Part of a small language model's weights.
Size: 9 layers, width 192, 4 heads of 32, MLP 768 ReLU, vocabulary 2048, 4M parameters.
Training: a variant of Adam for these matrices, 123M tokens, 7665 steps.
Each number is 500 + 25 x the weight over its row's rms, rounded and kept within 0 to 999. Layers, rows and columns count from 0. Numbers have three digits each. The size before them is the row's rms in percent of the matrix's.

# up: layer 3 MLP up, 768x192, rms 0.098, rows 427-526, columns 64-127
# down: layer 3 MLP down (transposed), 768x192, rms 0.0902, rows 427-526, columns 64-127
up427 107:485463508466460516509531479517518472437500482494495480487433520531534496490455533522514492495485507492525513530535495466453521501477465536486503503482555495488501501469554535500516501493520466
down427 106:488498472516482485494493448528529500472516451505510490531456498493523534491520491549490532482505511485511518509521476493519452478528501497530536480468454476477495490499509493523474500534530510
up428 050:495492480491499428492471492477489502456539510507497499517520448486503469484510494489508486498492490509528498528483496459460481524481471486532492518510503533545530531499511556496510503484480479
down428 037:500532525533481531492505506499541512501487535501521492504467579529475532477479457518479496486502513540473482504469525491500473495511505479477528488521477493494509473480547532552454475481467427
up429 102:494533479503500505456509522505485463459485533537518452498461531457514513454490504470480548504548490482516539511500507505481505531477489497513493495475529527515494460553524505479515517494517468
down429 101:554499487524480462531490523534513501505507509505496502477477543502446490495503512501458484471485504506555498462503490487478548498514483474509510476537506470464471491546509473507519519486498501
up430 114:475497477459489482503491463514492481478524480474563508496476475423479440524525515453511496533497518458522521516482475495438535533510512543525460496509520478486479533518508506456501542535511475
down430 103:482527457500519502507500550486465504475503490547463484522453486503509487487528503486472506478466455521522472512471488532518495500486502465466507496485451506504487502457536528517528523521507494
up431 109:471502481506495479500488522479507485479532536535465535548495490465556464480480518495514507550527476456507492509503516492493513519476464517509482508465489498524459529499530498454524525515495452
down431 102:486500498543468515523486505515524489479521500482516516505493495502482509471485528502516507500467525470313483503506502491483486430476515504527487523488543490519534490522511494491512482504470507
up432 097:536479484462442514508489458503491488474525516519487501489481518485525502512514550500484494505541458469514469509477544499479513426506481523536478507453504536541505476473503457428539492524519489
down432 102:469499466518485505527502535511559527498511557504478492483503520504541491496501491494503528472500539537442478517515462473504487541470485461453487524508516534493511522489504511499567514461462465
up433 110:487511530459499461493457520462443515451475496521451464545511517493498452500496487478485505483539479499514522491529496479498506533446514578516500516466477500493513504532477497495532497482520482
down433 117:500499514475516503483522527509501505485483505461487507459417567522551470488508550510467501510495529508512470502498487509512495471499449470484533510437507514481475491517513497496500530533541523
up434 109:512533494468499510522507484515512500472428453506491482516524496475493526501482485484512515513490489497529478524463483454508535542450496498558471486453500530477517514482467518517495502510538463
down434 114:467537493473472493504498516511489500462451459492525469523446497485492533435477487535465531511472485537466499473505516455460539521501475534501498518500502488489505509504508531491515454518514490
up435 112:474523519476514474502452476516537509461518502558511488509445483504501527519545508453535487456505522483518516525538520508477517495483494510482495507471476491450506529488510493483516510529502486
down435 115:515500512500528523490481535513494497488523483479512499517502497515521510478504474539511540485512511524545519483522476424520473484449518511504477534438489506504564471507490525515496524526510451
up436 108:486498545505487466495506518461476517491506572471477512486480466441516461500476513436484482513503489445524497523505493489514503501482511476521484526483541533476448526494523515506516535518492488
down436 109:499507506522518493493484505483506523530483567470462518532506544533478490537494513495476481566529510529473514482540513535550493515497487511494466506476508491479514527497490525513516517503487522
up437 112:480445518466495523463517506529500502514525476489429471503507529487512511484460509463492546488495500461518530527479495507496547519480510564520476473494482477485510466519456506519547478486518468
down437 109:449533505512499478517536528494507507520521501556499508530507540508490451497480499518533509460514457509475506473523477485440473544509450470482517541494514507499469516508533494513497496524546490
up438 097:462525507469485514464479512507520493480473522523500470519480541521510451510460511505499511519499469514521511483500495506475449530519477550497476503525479466515519525499540484467553487499507502
down438 088:519535493493495511492533496510531514528538485492506461509485482459526537483495516499466493534491519489508470536444500512488535511506515476490493521515486470454471488469449489553469471471481468
up439 039:501519510426487453491516504496463497465493561503471542513476490492490477499549504446557546485452459496566462497489463495487501488464512515483484497478536453494488510489501506509538537465516454
down439 030:490450474507528480495504516500475487496480519465541524494528533512502506540494541498508468495472496462476488499470517461465485537471496499508510510498468485484476492491491530505498504480498493
up440 105:498526525454491468492516472487465465471493476495488469502523469523498519539455466430516480484521522526535521483512520494467489512506499490492512546515522472505488511530497516469512480475490463
down440 116:488533466510524480517488484463502482478522486483526492541499523480493497493466458474474522514500486516530487462488467498489543497512523518472520522488532517505503505483464457506488524476479435
up441 110:480477497485454451492542493505486497498494488522456479490517522504525503553470502505507516516475487495529500485463488468478515523494488495456498510482505483506536510516496502474518520493495501
down441 119:537456487508501541516485512468500473480529519493491500463506522505501542504508501512511534569512534494560485511527523519484473510506501527505479494523471503451500505464532488475492525537510509
up442 103:477502464507475508503524498455528476484499560501534487508507481494508500458473491488474530501475481489516483534473473518526474507482462503488487478469490533536510490481532511491532473539511506
down442 096:488490512527503488472531528511484488507502494470535490529514498455542481485507518492529498508535471526476479492541512563498445464524461505541505506523467478502508482516515518465498507518504520
up443 110:462441479496484504483481501495496490462503481528493529497531495509550513498495508530505518521513454522519479497458475496506494474509505490530477506421484452530489493495464460457536506505488503
down443 107:521505480512481515520500544510519490483518511505492474523503513503510525511505472537478540499530493508548488508492513524467502513560540494501497497504490483517487498466532478483547488441512476
up444 106:507504520492483496502490510465519490522523524497522454510500524503472472510468465505470502525452516510517487511518521469469492501476479516538502486455479538489500507517502516498499507507526486
down444 102:512501524483508462491461509517539504466476485495528480439450509501512476536520508518505496529483478486474454491483512510521496521517513516487512494537484498527495464450515474531499549538547506
up445 094:472523513489482486461502497510463491508485518513511508513495481494500475518498550500482534508523405466515503503507527468486528489498481544492476504518499444564481455505533479490494480518493501
down445 089:509504495516521543496539548532527508507487466465518497478521529534502523458505475488514495515460480501515490518488526476520527495531523504505534480461494473486492505456490517517502494557497486
up446 105:491514558471456490513516504470495524469490540499459476463495487507496507501443500506481518481489520497523494514551515491514496503504519509536495482475555523518482515470511526531558520498500485
down446 108:495493447461506520475468505498530512513472477554476507432487501487478517502502494495530514517520498499496466470489518485504537512480473488533478490485525518482501538487504511508482475449491480
up447 110:498497539485497468487531510486490505491471545495489505514516459499495450497507488444499529509536476470525450481511539466503471474475509478513419457461505506477515528506491514505520533454521514
down447 115:462453495458509474526489518525481499484472565498469524523524473477499542464470500481501516503479505492555490510500525515521426524495555499530503519513485518489507481502494493500506470506525515
up448 105:506516471465485518486540517475496467425503495535481470457477504510512508506480505494489545439519544515521536480509492505489476513472447494488497484505514509484501563510530533476511543514499481
down448 113:468493506536483456496479513480475483499527568491551499476482490551510553486485507514555517489492514477472523486496492498482466485520495499478547477558450445473519497453500499491521575505488526
up449 113:470516484488486470484561518505498483490529507492466480484490506491553497509506486502505527497491527518518453508493529470490482489501478523464481505506522486556503519490518547497543523512493500
down449 112:510486486507529471441508491473566490501535509505507454543444500503497518525521529473476453477523517486498493521503501483515517545499490507492506475445515526471482558540487491527482516444518520
up450 105:509438510475494505487501444501478511455496510534504538512472506473463510485489483517482527456505510483518508506506488466505497560496503491502499485480490531521505514508502495515526523500574501
down450 104:496495500516462554482527566498510467526511489512548485493500508466490476489545502487531508531501527511488462497472485524514451519528500498525493504501526498498521520498473521504519450523479466
up451 090:462455487489487503482515524503518482491482500483439534460502512468536461548458528498539460502478463500521449491448486464463475462511488514529513488447522494498479499479455550538506497527507501
down451 086:525495493497539488475471500504519455502514495485487491492530509516530513470480513499467538499502480519496456510480542541488489512492502532509527518522506528490502519464491515508492456521445498
up452 099:467459508466487512511466484482478505470539532498497547459470482509464468535514512481525475519442526532518524462488499511449478499488461534509510489502508533505546552481485536473530476528538490
down452 098:513525470501512479499495501503504503543455539489517489506513489500563520510512495494523489454520437504467532540523501500495505492526507485476487493528476471507467488521496503496460492484524487
up453 105:540466526467465503497522516491476497498502570605435523503517508503488494554498497500490492540496450487521472491505505481470452501513524521484502479509491522499507525500505495474477550497488474
down453 114:520471528479501493510499540521446480519529564523494509515500562529506518493533499533537503468492519477522500458505488520493451484527507504509512496478501506505508514480499498506528485534512441
up454 105:473464529486505494507507455493497480496502482499524501510522494465475537563522517502578481455484522510519458488477461469454504483493487511497477466498520484524531541500453496489543497486488508
down454 105:492485503519527535499516484516493482517500517499500538519534507506518513486504474531535531436506496534436549475536487495548508525535499499518484519492473466478492490475495479525511464491465486
up455 115:496494510497482487519545498519509473470480492496471489482478511497508490532460470483496510511473492485522507545507472516512521532468441523463499475483502508512518470494510518514528509509498497
down455 115:544481456546483507497510508527548491463516492509479446539482508544482517469487446507470522517503494524469561507500487466481498507526557530537507499511501492504531508478508491505499484499518498
up456 031:483490481486492500487536472459485484490495507500498481465493513514462529456452491538541494520530497525593487512529475462497477487483512511502495486511512497502525506501524507501507492495522510
down456 022:477466528532512486470493471516526505515467492505483468540526519530465533516511481518538500505530529528452473474472503527531478523534478472468472517518516477488518525483516467484525460484518516
up457 126:485511451439499487494508498509496501457496492481475527494494453470534487541496505469490484469482469512525511510498473510499488470493518491523435528496489504526481470514537444515527475486502502
down457 149:482528492480488467525524543520497520484546514460487538512524481467487490510477512490505534521503492487529475478477501493502492499483473498487536504497479523540475460500484486489481538514504531
up458 098:508456516470494494519526492528451472493492532514499551484504495506494514508500548484520452525464542478523468479492507497448443467511499529515487487516545547508498561481518530461508517494528500
down458 099:534485507486451479517534516574482519518543541479520489493488463496493523460501532504523544491475515509513515511516535474499526499525568455503497497489478427506536472489513494531502504513511510
up459 123:466504501485488484529509484507520499473529511509495473519464481481491506505502482479517461516481521504523454522507506503501501479472483540523511467509561514507523514481507537547481516508477476
down459 135:501502514530521474499476483486486490509495515537480532462477523489516506532537523485483450547500518493475483454517511564493489511470524518501532453485524452475452478553488508479508505517535458
up460 106:470456479469478521490515528529523483503481514534529536500501521452535514476476546496478552520497507489514529508489543485497529509491499521488489457533475474448529451475508488488529498479501515
down460 104:528491504540476462440526472486475533497453496488523538526510491548502504458527470526484502514475496466492513462471498486489506446480504513517558507536487469502521484488458493503523510440471523
up461 096:510450518458482482467512529471499503523509491521496486525527532485461461506476493464470475500508532525510505466491474458479451544487473509540491479512504500443479483545479503518507530519520505
down461 092:511546501479512508533476500527449483541498485500500513486490542499526512488515503506545512485491475483515469556499522495491540515492489508514527505485461528471515472504421480480463511505495469
up462 114:516467501430497489521491492496503499505505520528454506475474523505485503506494446512461524520508503456523452496477516487475460550487518553556465515489515548491473486528516536501503492524535478
down462 116:544490514510535500475490542490509492488519491517513498496474461471495486515508507492589472507463535510525486485486520543497529539516480466471516480499540494509489525494473488462523481500490492
up463 114:491482493466460490463543473458480499516514469509483490511532502491463497538473508454465521504497444524526513481517521483524529503445489516472477500511538463454505515531518470521514482491509524
down463 126:474498490483433505552490473500492469557528540496481521462501496534504511464508514519512474544507505492450452554482543480526519515479481467507482510537485510505508498503469493502482490548479492
up464 116:506490519478471481518516519526514460531497475528477442511469536530465527466493489452488478462474513476529503518527491501475497509457480562459507468473543524484549470563468525517541502515530448
down464 122:496459503492534528506549514517497478510526511502513524515474472445519531500543463529494506505504490495476500509555487509508466532520507478492473488467483539503527485530480531519508490460499504
up465 111:520472439477468481519531476447507491497508559506517472461477477472476476463473458462508529457509515480516518477501497530480495571480460520494469483486549509542468494518531535485543502517493495
down465 113:494530485535512457539531493492517504538476532487511508496512447490482520475501475500509548489485498475465525516504514487498505490482487481492529493513536470505481465523487514509516521464516486
up466 103:513508478476450520443480475517503502502469490518531481516526485509490524479522518481486483549492558512535529451519472512479510563495524475505481503496488497517494485488506488462506462467515456
down466 110:504518482505465513536468510484514490475509493518486491454526538561506507482540480543487499521483474495475490506500492495520539493466512521515518495489529517510495466458488543524471517498519465
up467 108:494473516496484476528506499472470485515540463519455519454479491474475523480484468484511487507477485529514536553508484485496508500462511519511451451471468518497520540472489496484560557482468489
down467 108:472519450485514465495510527537534485507487532498539491523511490506517493535476501490488449473463525503505505489492528553508474546515478499472491499492505510542513466469463470500499528495518482
up468 088:468495484503465508551462513531506481501514486525494491506535486494498501540487481496506520488507463494534472506488530467490525489476505531475489480453467512500543466494520474514498502553456483
down468 080:527511512480508495499496492503475552519509499494504485512525445500499534483476510528553529528482498472477485520498510504486468486532439553484550498509586536544490481526492448530463523477517477
up469 116:461448525484469484505526494468509483525497505539492542505494491491467467529453504457523509481459481494521445482476476487480463565457473488504488489487556475518516501494518566499503482477526531
down469 125:469524492482529469475530521502485545502466552493494484422496491509501510524524469471467531493495506507519531544498514518516523510483487521481501462512522493532527515497504470503525515517473519
up470 095:521497478488482507496513496503473461503489494495516518487519478491499527497502490478523461538498508513515488500487490494464474486498468467495506506506523527537531497542474537477474509497485523
down470 091:500494484493476507505486542564490479535485484504515502502510490518459489509536465495490486484489485536489476502542553511490526536497478511477481489518497564546458493451489542511465493519466472
up471 038:485481494463451454448476493500495476469482493620499516494513449465529497513489514478510519496468472510558486502482522457429507493481477510514482510444490490502525499507477504502497520533510490
down471 028:504495582477470531565494496485512487504514510459507510494567513519496553515468526511467479515491484500509520490518473460471503486549520495532483505513505508490526512509491480498464482517527503
up472 111:451468494478487498506524472493500490466505452501492484483483482503481532495503510476497494522500501513519500504500527462515524497504478512522456480467508497458543559514495509486532554516528519
down472 107:515514470532501500476516519490466497520510531505507486522528523493494496455506558516520484525460479503502492523533494474496488510514529507506547500526513493488451531489483515517489501480462504
up473 098:483512509488478509492518471500525500472521516499493503548514516452493442534476490482487553538520456483519508489494447492490485533483477505505484493471497507554501480532503462503526509521540500
down473 087:509480469584506514493478515490485486505511513505518512517485499488489516484484521494500505462489504541362484514544539488525516481517479497499529486492475470515513527461496517546495482467496528
up474 109:473462535496489484502485498480516481501442497496509521518460521484493520488471530506488494497462519516520505534532498476501473535491511482452511460525497519492521517465485515519502517472506486
down474 104:493473468557453519482549509529478528480505555525475473502519516497535461485515462532484461463542476506452481505509533486489504551507487512480480482540477517476461458443497474494509531508505495
up475 036:462480461456467456494503499497482470432513501503492469539504479510482505485485470490519516495517464487545450493480495461466480524461491494485477497476527499543543501494503504523499507506529494
down475 019:527501461469455449509537542494477539519472517482519477506468534492500497486503541549455490487499491493497512483498492508492508508511480441499476515515493523508507533461510460585478465475474492
up476 110:461495512511490479528511505463512485497508488538504505518532506479421488513483483450540520488449477493521519520472454476489529471472519512474496469486530512467535501510548549517539483469474511
down476 112:485500507475509531471474469547528476490483492518540437513521523495482478486486510565518513490486528527495524513527510514482537520511550484477549508487462472491514494477448479520528493485494493
up477 171:504504492478482493498518461475508481497512526552497525542482495464524502493481533500519534563525483510494508479523484465442521525484457508496448521522511473495517495512500485493558512506513487
down477 116:483492492507467501522509504500495487504493484508494499511514499498500514512493495492485519495499509501194490513502499495488514516492506497519472502490500498503509508485518526497521512505495492
up478 110:527463479486469506489525467468483505486446546517536500509506545523533504476470512483486529554512486493525517480489506524506445515498515495499501445502552531508473483533478528493526513473498458
down478 117:514508420495533496518519537538485484516448491519507485528526467485523523520504458501533467484497456537519491519516515535487505499552477471546513486453491518474514505538454513545504474532462489
up479 103:496474479487488464502557491486527489516524550515515495526515543466544489498522486513507514509469518519539475495509459523505460519475493466489511494502495499526507445515495490511518465499538478
down479 108:501490504501480484510517467504532480532451512490483476487509537508505500496516534503471463489500456521501542450517542480482500465542529468492495499464535487487529540514461502544527482533547469
up480 031:450525497470447476497525492521498522472477540515548555482492449511475501503467468454531550509501484491578468514470481466486507480462493505508422492486493513515521493495490497514496525536503499
down480 021:513494478495485512535519488523495537492525464482520461491519514489523526537475525517516481520527461513533471481483476503538504490475545470498522539477455528516472474501449527487478510535477482
up481 100:454492518501493481485479488475511499465544541542518518499517512447471447504533494445547502515497508469511493505487548512488509492494499506468484517463531508494524508530492512509533474479483489
down481 094:516533502555506517502478543499518485477532536512526495529534500495517501505470480515511502502487501494536520519513509455512496499537474504514469490496502505537494473484466544492513506528547466
up482 108:502516485493485470442488516484499492500485469503527480494440488452504522481488508471479535483503507485523489503546539492501532495478526518508498470466505501518477468544473498476526479491481507
down482 108:514519511488547463488499509488504479496478533511525506463458508488467495494521508452490543509475494495514491480455505521548503500519494487496522471504546483489517499512502494486506555507497507
up483 102:461528501488489453458510496516471495481469537463525457469527487496487463556493523487502486489505493485514460461526515500504527482501525501579529477456524456480512501501505468527546467511531490
down483 097:539521560516526502485459565474504493512477501519539491489480499499496464474477463491524541522505490509508523474510496518497493461497522527494550530515491490492482512512483463493502500501494482
up484 102:490532496485483470505496434488533493431480527542462486535490529495520513524496465505481513524512513478535493497530542510463488463490482539522483502500529498476525513512525490504521458530487467
down484 104:504541488494514495485483505503482576499504493525508493506511493447513490450500500507499496523506505542521463515446489513498540523546484561501510520484457509518489497461479588504483497485515508
up485 037:485458513452430445511495493474482467493491543515492496507509485472502453515487510494555509508497454494524468462516467466475439500428504529494479487482517500495501478502493511481531524484498433
down485 022:506499508512490468502512488472436498540522503449516478470500500512524468518497492518470540529519501493377522513523527531515498489484501507500505512515471503490498505446532449455487488524480489
up486 099:466505517483498457481456507495530530487497480512533491499507504440487518531521507479500476504528505492516461511502500454494470505516527519508489459484488501455465500469483494475512521518494467
down486 096:498530497500441457477489481508507505500495488490519470487486484544477521499516497518502499466512534544539478529480537516496499519478457479512520503491496510523462493478495490485480466502472510
up487 107:497518468475502498462476508501538511458507537529522501479510508486538444497462508481469453497504457488511499500514499495508524471433481494450510555438498496550494450530487503511516489484464499
down487 107:542520536447510516470526500510489486500521445493499520517513512480492485515489498457516490455538479523490474498506427474518508551472510518480532524503533520495539526510480483469465509509449472
up488 103:421478525495491444496492497457500489492514478499486550532456510454566478460497506496555503471476492471518467559509479513497491515488487497490467492497514490516477528467496474479494494488475504
down488 095:508481513508533459478513483530542510503534474502543477497531479505507495483560504504500509481495499521508532459472528477514483494571493480431505463531489520477504543459487505550501520488540520
up489 111:481507492468492449481491462535511508479476509568451484530459507521498499508523550490488511469508506488513516529502500510497506466480505510470465483478542549462514469526516524522501497530534464
down489 105:531489511491496466467514447529517531477491491532537472454524504462510484515483496506504484492432483516453477506463529538508565490506505484537466468490491481473492525489493479493472469466491512
up490 100:444476528480490500534505472515530499507499496522515501494502524515490486552498431471552518512493437487515488498487467500487487513497501519495493497483471463506519529453533486524545468517500496
down490 098:518536502473480475497512544486493489507475486510521518512505537491540529492495506481455487545473509491468488499503512511468498478527501508507521532517534514498470497533509459487454498492475477
up491 100:460475528498476486530514457505510504494511474533465504524481511511536501525484539480521470508515510492518443474515500481484504508500488462469472500506480479520465517475496497473484530470513490
down491 093:482515556509495494484487488473464524491504555508524457500495459528489502475467514489453506495504449497441519510519457498501509558503495494461497518531526478479515510506509499475507494506458494
up492 106:481505464475472471472527509487499505478508542520479490478518478494508474514488504468532518489555474484525429518490510483510495508491501482525493509495492503494429512521531522537504514523493502
down492 111:518493518526496506454505516492518446463464465519462475513528527552524479463540513508515510515518527518520464491456528512480548515542487533514499538498499496498529518489526490517500516545501490
up493 107:482481516456498495487510462476499485510521504557491508497520508504492459531481541499529554469508439515512486516552501509480475527482458509505467483492497469520517517506515499489535536537525529
down493 103:485512476476508505515529500499507515518507485477466518522487489471493527488502513485509460508466513472314459523477487525480525487497513512485497510510532479479516509481477493489568517454472496
up494 129:503508487495488486458475489500487478491510505495501468527466479468524524480487503486478521540486486520512492474529556525481500477483498490496486428490491536532516517510522494481499519492512426
down494 133:511507506497501531505488501507525530510493475464472509458489479500519490433525497496515527539492500465487507496476452460490519493526525539504486512523510451520491490553473544522525485512517490
up495 116:517509512484481491518514489517528467490495509490475488529517514469490521528488516492463523497478438451532505490535509464520502498474447513475496478494477450479503497488552519499505493508513498
down495 131:507475456494438476524500494479488499456525499479516495480514471496522516497505520509500553501512466535490481518479524488489495467465543499506483512494468570525469491493556460520516519509495455
up496 103:482522541469509499445510499498487514471435504514478510499464479514547498538499495485503477434507462508524494500555446501531480484501528499471504522509458535482443476540465461472484506513513469
down496 109:492514463536474535496521479535520517555502434512481538508514515469524476489486537498480502497489506512487496535457463459508534511541495443502519474493494505458508473488473479495501527512464483
up497 098:467502480481471487506529444567495491494478472509546514482452444484520490542520463510541521525515490477520472516490517483493542469471511525501443450438505501519466493479471494497521514499516501
down497 098:519465495514492476507495502502538521486553507491494525462503519478507543497512502514518550527495508551423520528513530466469511461517469483482474492510487481485492501495536512535520487536448474
up498 102:503488444489480463514517499444455475517535485500528501495525448488443483504476458434520487488480481500509467507468499520506501506474495514559467524501483504423492497520526487481512509489496529
down498 095:531472527524532524509494528501486469527478550543518522442497511540506519478480483518479516505472469544547482473492489497544506523485483493515570511493521518517495508520476458556505510531519513
up499 073:441501472479471510491475445504483480458496474528491443482522528478540463509456489467535495527488498506518514508484511539499499512474533540478493525438498492552532517531510526476523520474523508
down499 077:519472502484516537523529521503500523527508483474513529475551518536525524503516509526528470504482543502487504476465474513499517491493505509461556541472489484496539497470520507514481480455509486
up500 026:525530509455492509514495498470494533448524507516491496519501526493498485465512481489507465521491471489593491472515496480498493539423516494479500508455529517535500501507508531503517520497494515
down500 010:484513445501556485503488493496453461495525491530509508508502502518513509487500508499476536514498532565494496486521541501469504492502491521483495513498542509510485513492550477504514510487511518
up501 102:505449505470472519456496477514465480531479509494515498476514494478520496513462488479486497532490489535523537476519471531473508488502530538508451471485519496533532502519466465472521489497503484
down501 105:494523496513521479496501478496519477464494496532516486479503505496485500471478518511486496485478470505472442525494531473448493532520464482465480475496473466473520520495499510521503540487512494
up502 034:503506500487427493504511469485477451436443533559486497504518490499498474502450505510523496494504500510565483525488505477494471549443530496486456475492499470487496504495509482500511489465499497
down502 022:508532508495480509491515467552496515506520517514541457516541492489509492471501515491508488501512495534506489465502533510512486453511474526469472529498510519488532500488517503481466498507533457
up503 039:473494494486478485500506488503459461481450502500497526504499475501572502514485510502501463448514446499540483490494477480470510531470483532540473497444504515529487499511502528487508530526494505
down503 026:519509493470458511510517506503465459517490512508495517475506501508457511521493501516522469531479499541422486436482528522527529526463464483471506478475525520512466487466482509462483530529526478
up504 100:479503474453480476508551480484496534495505525509532518510478485496472489541526468517468457509487521523515478509489516501501487522451493505463463504479533520517500495508523530511489494501497504
down504 097:491476509484503493537474463474502467515513495524490521483539549522470540550461516508517511504499450469480502510528520534512500501493472492500515509521545504487508498528522451504511479483496497
up505 114:443498506496491459523478473461513486490528495487524503464527501469487495447486449485497536489489511538519477474462495455485511481481494532512459504516543556481543553489520481480522492493501478
down505 117:504548496492461553504484475486508482531493504510535505508496518460448485463524514555548560487489546480518466523514495507490515506491519503501511465519494545498537493498451460529515505499487499
up506 108:461478494480466467483464496519502511487516512541521527468464494504441481474506531508505537468535529473517456476504481544444470503478481508497501493479507517526489465514467501488562502495524486
down506 109:528550503465496529492440514489466520489535548493477518499532508541505484503501447509491528525530508475501550531512506459499508500475516467520480480478476504505465442456483507454476559493493495
up507 092:511491484482488495510500521470479511463505544496531478537468458491526490470497486496496531466505490471540464490462513477500482503488517533516456497471551481483494526507491514509547469488503461
down507 103:508550443515472511530527561486490499505480462487512484499559500510514496476545495500477545497466509525513525494466485526470525501532499453487524498484506488475487477475507552544523497508467485
up508 105:474489548463489505496531480477478508511552519494500539475502453489457481514494494448502506498465505504508503522474492453478482539499460527483467480524501508482495533525492500491512545493499523
down508 105:504484485461522490493503492545514500513495515526537521496530514461512525490460492502522507503512508486478481470511473546541467541507504490502502499478490493513496484524468535531541520513525472
up509 104:442463524499476496488506507505478478459473466544551492495505520526492500488522498535503524455475520524519489510482481461474457532473491469516507494512516498482538536482492500502508496532544492
down509 100:492481496502487485485507497482520485519535523491486517499536515490512525539527497454517510521472481495464479488529487488503534513493481496538510495528511521510474476477537498509523538474514500
up510 099:484557484475493483483525517448489505456452522519498480491463537522516505477505476445524517511511525545522493467460540489531506505469499477494467493471520493464479524475512541535530511515517484
down510 101:510512491526447512521502502530495506561482466511456499530526453491534517513485495529483473487507548501498513539502498508455515492526463467524533538527486482516502511465471466512476487479467517
up511 108:506459493467490507531484494505483485495522461482512523552490521446458541485493539529489557492492501474527489527488475478488513508500507510496503484476499521471508525458480469501531512486511526
down511 114:548486489505463513504476511481506497500445497488509477531537488489489550508535443545504509497527510511487494506515492492500519475508476445496493521542456503478525521484528521491468455479440475
up512 113:491508474481483476495503474512522481459506560512464533474515460500515518543530503497460522497542502501535442516480545470462528505514496491493484478537493522503509517512508508506523508462496507
down512 129:483485500433511540455486398478494483516476517451537489506491571494476539514551503498492519523534497491528486498498488503516492516442515493495505504460516511499488499533492494491509502504470475
up513 110:524462457486484522470520473527504487494487533498497451487508486523529534498493486506482486487536470497523487489493498502511516466487490526483496462447574536525491536498511537478527525502507487
down513 115:479498530506491506526529512533510481549502466501549516480573512486486502485459500502480484498469531476518445496542479487529493487520499531533491529564499516514465508458508492493485530455530544
up514 104:438511579510493481481469491433518507507506507544484515520483470480490517538486540477527496516471482474523450563457544480490450487500530546465488487469501493484515493499477482480485505499481495
down514 109:484516535486491498523497494511512519492503502471495522509496519500505502454544455512492558476477535465554482498470503499511486488535491506494472493451497553523569517476529503510531547558478526
up515 045:474482475460474477463509519501489490467520534494511508501451498461502503534500515478497528494487441496549474498470500441506484502434503533485462483504515461462487464499495483469519483502511484
down515 040:539490454517518529484492494486517474504524460483490462519552510510505450498544507496534469508536506545490501479492504501482523545543493494480469464548468487485534539476471506485487532497480510
up516 116:502491507486479481486470478485489495476524506491472501516487475486511502500461530452498520524512490483527485529532552513500482512483517513487485481499508497474497486548489483541525514472471469
down516 124:535518515529489501478452522551537517524502477499506482476492510530530482448462502497518517538510499474543493530504500518533512510511538484495466498527472466466469490506486490474499518564481471
up517 102:467506480496487509456479489490551479441511501548469454502466522497502487594488491500493523521499443520520471508500536501467446496456483506536502489492475475480486481458536487480498479538475481
down517 099:543542471490515499504507488490514492479505474482492532503524485524570472503537522521497523503490507517479520529519456488512463483523466467469554505497482492485518499505534559477457517461486491
up518 109:483494532475503506510521527416513519524476524496474494525498487485485482520470516440481537477493495511521479520485501504503480543503539508458474488510539495458469502522538493529544485489487496
down518 114:490528518533495503487503531497477522529522487523496497537528490503501470473515509558519517490436503494509477524538509511488433494538556441515497482557516508483502496526511456483522489558477508
up519 101:499486520463500507482510461463481486496465468466486533508447454488498513529467511486499484481503521495528472471510494482480510480503506508486426490495578520547485521548483534498540509539501511
down519 102:529501507492505502532507489536496469487484472490517509522486542508483497507497467460515511511485499504510494481514521514538528497507508504512475486488493484495551462491503501524493496525498514
up520 037:483517485471454454510509491492463495478486513502497513518500485465499491528515443454513514527517480485543475505501491491513485528430481516478468497476514537501511506509553480492510481455504475
down520 024:541563477533479457477470544530513500501525512466535528558520429502493518473474487487497542470501497511417492495510535505504477532515561516494512498542522486471529475536533485492495468481502493
up521 109:447490506478472448526453514438505473483484502500537488531492519506480486495498520503502502496508497529517514489511525478522491476505464517496495510529515453492551468475516510506503481494480476
down521 113:519532504512465488515532547521517520465522505519472496500504507492443483462447457463491502474483466516478520491500504457530515501508495526548485510501520538490539500553463523543486503528522472
up522 095:485505472478501448514473477458523504451503494527450492512437502499489513504491466506474551522533497486523507471528491509474471551490485546510482521500560518488458517491513528503491537481488457
down522 101:480510496496451520506505541578485549482501474509476512512542497514501503472493483508498517534510500508484465502509453522496484521484507468512514508515495540487488488523492494501549505488502525
up523 112:487517494477470499511502475499503518474510508481491504488483488481523475493496479499520512524537497484521525520531495511512487511481482510539474530441485503519457468466500483502477490494467449
down523 111:442459516518462461485490506507516525498507508490494469495506531523480524515516484504489491513488536501429512513508485494540508479508479502527467490521459482502492432505479513515479460487483485
up524 107:485506513467489486508443454485545509479510486529493455507489548495459521503487527489480550516470479490513477531503514468485503469470534557542479500524487509454513506493515520514493473535536507
down524 103:469516487521519490493464511465513511515545491487505500502539490479499507496515474491509493492458491502476506485473494558497486516520525510507528492489522479480518495484474501565486556504500498
up525 092:499490471480474483499502531482474471475469512519526538557492462522470528502481498524478531513510473541523461485540491490486512532487464503481462479535508502495491527528498516471478552483526517
down525 083:498495501513508459520477505529520506504513510449471527505488555489494489508531440463526531514497543493437525504493504506501541462483503483495469489478506489525540440474509466524492495497476504
up526 106:495486505485456510485506468508461504461517510494474501464538492496494507566501499504506490545494439484512492504473480474490494467476419526536498508508539510541535453497465493532518553540517503
down526 103:517484523464473507484524567524529481511479526512499508503488530500498505499486497531472481491513452467447471468525539529536486476498451462486492475498503526506509497481526497505490515463515553